Weights of a small GPT-style language model, trained from scratch on English Wikipedia: 12M parameters, untied embeddings.
Each number is 50 + 12 x the weight over its row's rms, rounded and kept within 0 to 99. Layers, rows and columns count from 0. The size before them is the row's rms in percent of the matrix's.

# layer 10 MLP up, 512x256, rms 0.195, rows 321-346, columns 0-127
100:47 72 33 52 33 59 61 22 63 40 37 68 54 52 56 47 68 52 48 37 37 33 37 52 50 49 51 45 33 47 59 60 38 69 45 58 74 51 53 86 51 48 28 41 61 51 53 49 69 79 19 42 54 38 42 48 51 50 49 43 71 53 49 54 24 40 52 61 57 15 33 60 65 58 24 62 53 53 33 56 34 46 55 63 48 25 49 47 56 34 43 38 48 40 46 54 62 46 50 58 36 55 31 56 47 35 34 71 54 54 44 53 71 75 34 55 69 52 46 48 42 29 68 45 56 43 42 42
102:54 67 22 54 39 45 35 36 41 79 39 31 41 51 78 64 38 77 44 50 49 49 45 43 35 69 34 53 36 39 44 49 55 49 66 38 61 59 64 62 44 36 45 38 45 42 55 45 35 42 47 41 34 64 49 56 54 45 61 51 40 64 50 38 62 49 55 48 50 52 61 36 52 31 47 49 29 39 46 66 50 55 48 57 42 31 52 57 61 68 26 51 44 44 57 57 60 80 64 45 46 28 48 49 53 46 46 54 46 56 75 39 42 28 55 47 43 36 48 59 61 57 49 32 53 56 58 57
102:54 51 58 35 54 41 27 51 32 57 40 53 55 30 23 41 73 42 57 70 34 65 42 33 11 60 39 55 40 41 48 43 40 52 54 51 55 65 42 53 37 76 50 39 59 71 51 50 64 60 60 57 49 51 58 43 51 18 60 63 36 34 56 67 46 25 28 29 60 33 57 34 38 74 48 40 48 32 45 68 40 64 53 42 43 43 60 43 74 41 44 34 53 48 62 43 53 38 49 58 41 69 70 30 43 46 59 45 36 47 69 52 41 54 58 38 34 51 32 58 55 21 37 50 54 47 55 53
098:43 53 77 43 67 39 65 31 41 45 50 44 46 44 56 42 51 34 60 23 56 42 76 57 39 52 54 53 38 33 57 46 54 52 46 82 33 27 58 73 59 38 42 50 45 66 46 46 57 13 50 50 38 46 52 56 59 49 37 52 42 49 54 56 71 62 51 39 68 59 39 33 42 66 56 58 46 69 54 33 39 63 59 41 39 49 46 63 70 55 58 55 14 60 46 24 28 44 43 68 44 58 55 49 46 79 44 48 35 64 64 50 72 53 33 51 59 52 58 34 54 48 29 52 18 58 63 45
102:68 38 38 40 43 62 44 39 50 61 60 53 46 56 50 52 53 70 23 31 62 64 61 53 46 63 51 60 39 46 48 62 31 62 43 56 30 49 46 46 56 30 35 38 47 55 53 49 33 51 70 65 51 44 34 48 47 30 44 46 82 65 30 56 43 65 64 44 51 50 31 46 24 38 30 44 46 49 70 36 32 53 61 41 58 64 58 52 46 41 70 55 35 61 45 38 46 39 45 53 42 71 35 36 65 52 45 49 45 61 39 27 30 42 51 40 67 31 47 52 44 62 62 51 53 66 50 67
100:38 53 39 62 25 47 64 62 52 66 39 34 60 40 52 46 58 41 36 39 57 52 43 55 60 46 61 37 17 44 39 65 62 42 32 51 48 45 52 43 41 58 41 56 37 45 49 64 39 72 65 39 38 67 32 62 59 52 53 70 73 46 54 65 48 48 40 64 49 37 56 69 48 53 65 19 52 39 72 40 57 45 29 19 40 50 53 35 70 76 46 59 81 43 42 22 56 65 45 64 41 28 40 41 40 45 51 50 55 54 59 32 43 47 64 68 44 62 38 44 61 42 70 66 59 54 47 38
097:42 73 32 29 29 67 41 56 69 60 49 67 55 51 48 57 53 66 37 54 27 44 58 51 53 71 60 45 52 61 68 32 63 72 59 51 40 61 46 36 45 40 66 71 48 68 29 36 47 38 52 35 44 33 40 58 48 57 75 32 37 52 53 43 50 41 41 41 57 51 59 17 52 48 53 38 66 59 43 76 63 49 63 57 61 55 35 70 49 42 61 35 34 43 47 44 43 33 22 47 61 49 47 38 47 30 32 62 71 44 43 54 31 58 43 57 52 52 45 53 30 52 46 62 44 36 50 63
101:63 46 53 60 49 55 48 53 39 71 32 54 52 53 52 47 49 44 63 64 20 50 51 50 67 42 75 45 60 47 63 43 35 47 43 63 57 42 38 57 58 45 62 49 28 42 45 52 56 59 61 65 53 45 42 66 45 72 39 59 49 60 61 78 66 40 23 87 49 48 67 41 80 47 22 54 35 73 28 47 64 88 48 45 69 60 43 58 49 60 35 51 60 47 57 60 54 74 51 38 63 40 43 45 41 34 44 37 48 41 52 59 44 29 55 36 37 57 27 27 57 50 56 45 60 41 49 53
096:50 65 36 54 55 47 55 38 24 40 33 46 50 52 51 46 56 68 61 47 67 47 42 40 35 37 55 13 30 44 41 62 60 37 51 42 41 47 60 54 38 38 34 54 60 45 57 43 46 56 43 38 49 44 50 28 36 56 55 46 51 43 45 53 53 55 44 40 40 74 44 54 67 67 50 52 35 55 29 46 57 55 51 47 53 52 49 39 82 45 56 49 50 50 59 48 48 44 35 44 37 51 54 29 46 49 73 74 43 49 59 37 39 53 62 36 48 40 48 42 53 73 48 43 67 35 47 26
097:44 60 39 62 42 52 29 65 49 43 47 50 57 39 40 81 61 82 62 66 41 35 51 48 31 57 38 44 44 52 45 48 78 61 55 39 64 71 40 44 46 54 56 39 68 40 45 59 44 64 46 56 52 53 35 76 66 49 68 47 72 53 48 41 43 42 55 53 37 58 58 55 51 58 69 67 52 68 56 56 64 48 41 31 58 43 53 52 43 48 39 44 66 40 56 29 37 54 29 53 39 54 54 50 46 70 60 57 36 48 51 65 33 45 50 31 62 36 51 57 37 55 55 46 58 72 24 43
102:45 64 56 06 37 50 62 52 58 50 58 35 47 47 47 63 63 27 54 35 55 43 35 61 71 43 34 67 62 49 47 48 43 50 53 49 42 57 56 54 54 44 52 55 39 58 50 49 36 50 66 41 32 31 46 21 46 39 41 62 45 45 47 57 43 80 66 48 48 45 72 40 42 54 69 55 45 55 41 65 43 71 46 55 46 45 47 16 35 63 36 52 49 64 52 59 52 50 49 54 38 43 49 53 55 42 79 32 32 57 45 44 48 51 54 69 50 58 74 50 34 61 55 59 55 63 43 75
095:46 46 33 23 45 38 33 49 49 38 62 61 63 57 75 62 49 62 27 77 60 43 41 62 62 64 54 65 40 71 67 45 53 71 29 50 20 50 47 48 28 55 46 42 40 58 39 50 53 48 53 59 49 56 51 54 68 70 45 42 47 30 51 39 63 53 77 47 73 37 32 39 52 45 60 60 54 58 47 52 44 61 46 58 55 41 62 65 62 44 42 28 52 58 58 22 45 54 49 46 36 48 45 38 55 47 55 32 28 59 54 43 55 48 52 41 38 62 38 51 56 75 65 51 62 47 49 52
102:42 41 49 44 62 28 44 76 77 32 52 43 38 39 39 32 39 72 31 56 42 59 39 57 41 56 60 44 66 56 43 58 53 58 31 45 59 50 46 51 55 41 45 76 46 64 54 55 39 40 73 62 41 69 57 52 46 53 29 63 30 47 54 38 60 46 55 34 50 66 61 31 49 66 59 75 58 36 43 41 36 29 42 37 37 38 60 38 41 36 35 32 29 37 59 49 51 69 59 52 55 57 50 49 46 37 58 42 71 73 45 68 42 29 58 50 56 50 43 37 46 70 36 34 54 50 76 62
107:35 54 50 34 63 63 46 49 56 77 67 36 62 55 45 47 62 49 52 87 43 65 64 55 29 60 39 30 41 56 36 27 68 35 43 65 41 47 44 59 38 53 55 32 48 56 51 44 23 64 61 26 56 37 49 51 25 41 56 55 43 60 52 40 58 48 36 51 53 33 49 56 48 46 51 63 60 51 51 66 52 51 50 39 47 76 45 49 57 32 72 55 38 44 41 43 35 48 40 52 67 54 57 38 65 43 58 53 80 52 46 57 56 55 64 53 64 67 53 45 43 63 65 42 67 61 38 41
100:55 65 45 52 54 60 50 74 45 49 47 43 60 51 39 59 47 39 65 30 42 61 51 62 49 63 36 40 59 49 41 49 57 41 40 42 25 66 43 36 59 75 43 51 72 52 61 60 75 53 47 71 37 36 66 20 44 80 52 50 79 47 57 37 77 38 58 28 71 32 55 53 45 55 47 52 44 23 35 38 66 46 30 27 43 52 42 57 47 41 35 58 54 60 76 48 59 41 71 47 71 40 46 39 36 58 78 30 30 43 69 48 41 66 28 33 46 55 32 35 48 36 25 58 54 63 41 69
095:69 30 43 75 58 35 67 53 47 57 84 69 47 37 57 52 37 60 47 83 27 51 53 43 35 38 61 59 56 65 52 63 47 43 58 58 55 52 51 61 70 55 60 54 52 56 41 36 58 40 48 47 47 44 56 65 54 53 54 71 45 65 52 48 44 35 47 39 61 30 31 63 62 47 59 41 65 52 53 67 65 55 32 56 47 42 55 27 42 58 45 25 30 61 53 36 62 54 51 59 42 13 41 61 48 53 39 45 53 44 31 66 24 38 27 41 49 49 52 66 54 56 37 37 53 53 57 44
099:48 44 57 54 47 46 51 64 49 40 40 59 47 48 48 67 59 41 46 49 26 18 41 53 60 30 49 41 53 54 56 56 33 45 22 35 52 53 57 66 53 54 77 34 53 54 37 66 54 71 54 49 74 91 46 62 50 49 55 87 45 49 61 61 30 60 75 32 53 62 51 71 54 48 60 48 32 48 47 44 49 40 74 56 48 65 55 62 55 38 42 53 38 61 57 26 61 64 44 37 60 22 51 44 41 55 45 58 50 34 40 64 42 57 51 31 85 71 54 37 54 36 43 60 30 41 48 57
095:45 47 77 77 53 56 26 33 68 55 36 48 52 51 44 48 52 33 52 27 60 57 45 45 53 61 66 52 62 47 21 62 56 39 61 66 43 38 59 39 31 50 46 49 45 39 54 38 70 40 50 42 36 68 40 38 49 49 59 52 30 42 44 39 51 55 27 64 56 33 68 60 48 46 54 47 62 52 61 43 63 34 47 54 48 55 53 27 59 45 43 60 49 47 40 52 66 58 56 38 52 58 48 45 34 39 42 75 56 73 50 25 47 49 62 35 51 81 45 46 52 41 60 77 52 61 32 63
103:36 32 57 57 41 71 47 69 50 54 30 61 55 43 63 45 45 60 27 47 32 48 46 64 52 49 27 67 30 51 48 49 42 46 49 67 66 63 71 74 31 50 52 73 59 53 43 48 50 41 61 57 61 40 63 54 50 33 66 43 37 42 34 54 59 55 38 69 53 46 59 46 42 68 36 50 58 68 70 63 40 62 40 47 50 35 49 71 58 47 51 56 51 45 46 44 63 78 78 43 40 50 47 53 39 47 45 57 51 47 47 49 56 55 68 52 66 36 48 29 37 45 43 56 42 21 48 43
099:57 38 50 48 50 73 38 40 52 64 50 80 35 53 64 52 52 50 74 71 50 33 53 57 60 48 39 50 57 80 56 52 82 62 59 47 50 60 28 65 48 67 42 57 31 35 53 60 25 44 34 49 50 55 53 40 45 45 76 69 51 69 29 56 48 32 54 76 41 50 52 63 58 61 30 60 44 79 44 59 46 51 37 34 29 68 61 50 44 43 57 37 49 61 54 66 60 29 59 65 55 60 48 50 50 49 57 53 54 54 68 46 49 61 40 58 58 37 54 67 64 52 43 45 59 31 62 46
099:47 33 41 72 40 51 55 55 57 51 66 67 52 46 53 29 64 55 48 53 55 53 57 74 52 55 37 57 45 53 51 42 62 37 44 49 47 43 66 66 47 45 53 62 65 64 32 66 61 51 64 54 38 56 61 46 51 40 62 56 37 34 53 59 62 55 44 56 29 70 32 30 39 46 49 39 54 45 52 42 66 53 37 67 54 53 62 47 56 62 60 48 29 73 56 62 56 58 65 41 72 52 61 47 61 30 43 47 48 45 37 17 52 31 61 41 73 66 50 56 33 27 65 63 23 54 29 60
097:28 52 47 54 42 58 45 26 47 63 51 51 50 74 43 63 58 39 56 57 48 45 39 29 46 42 51 52 52 27 64 55 41 40 50 49 57 59 60 60 54 40 19 43 35 52 27 45 67 50 27 38 58 69 48 40 86 33 52 49 66 41 63 60 67 66 54 43 57 55 37 49 52 55 43 56 71 48 24 59 42 54 44 67 48 55 22 31 72 33 67 86 48 57 43 41 45 47 59 63 64 55 53 54 51 58 57 43 36 49 59 41 61 65 66 63 37 49 40 57 36 53 53 60 39 53 48 57
090:33 39 56 64 54 58 56 46 68 57 46 52 64 37 48 51 50 22 30 50 40 50 27 36 67 48 54 42 66 57 53 92 53 37 44 44 46 44 46 47 53 45 62 57 38 63 43 49 33 37 60 76 57 58 46 41 51 52 40 67 36 44 57 58 64 31 57 52 58 40 51 50 33 51 56 51 63 59 46 46 44 54 39 51 49 69 44 55 37 45 33 51 58 28 70 44 70 52 39 53 64 39 66 38 61 45 57 43 51 34 54 69 63 59 46 83 55 33 66 46 68 49 56 59 62 43 51 62
099:26 47 70 44 65 42 48 49 71 44 50 47 49 22 44 69 51 31 53 37 56 65 43 47 65 68 70 55 25 63 68 34 55 35 60 45 36 69 52 59 62 38 22 50 75 37 43 52 43 34 46 51 22 41 53 44 46 36 53 23 42 52 51 45 40 32 34 70 41 50 64 43 46 47 30 47 49 48 46 53 26 39 53 43 55 65 63 68 44 37 70 43 72 66 63 49 54 28 46 49 57 59 30 59 70 52 62 42 53 65 50 58 43 65 43 46 32 69 42 51 67 43 32 38 77 39 71 48
101:52 53 58 38 60 65 44 55 50 51 45 51 41 37 36 49 67 50 51 63 63 36 54 54 43 51 31 55 41 40 47 53 47 26 58 41 41 41 54 34 65 56 50 24 49 45 75 47 78 47 30 38 46 52 51 49 71 43 51 69 53 59 31 58 42 56 45 56 42 43 64 51 49 42 37 31 45 41 31 42 72 56 39 60 39 46 48 56 71 59 46 56 48 55 68 65 37 48 59 46 61 53 44 42 49 72 52 44 53 52 33 41 70 63 46 56 27 65 68 55 67 49 63 70 62 52 45 41
105:59 28 72 40 80 38 55 73 43 62 53 43 52 57 32 43 39 64 44 56 36 45 51 69 51 47 60 52 41 80 38 49 41 45 49 51 42 58 52 52 40 25 60 55 55 33 30 39 62 29 57 43 58 41 51 63 38 44 54 49 38 56 47 64 76 33 50 61 40 35 56 49 40 46 29 44 35 36 67 66 60 73 53 58 40 32 38 27 57 39 40 56 45 39 29 42 75 50 50 52 50 33 54 69 70 52 34 65 63 29 60 52 67 54 43 66 38 45 61 56 60 70 65 43 56 62 41 47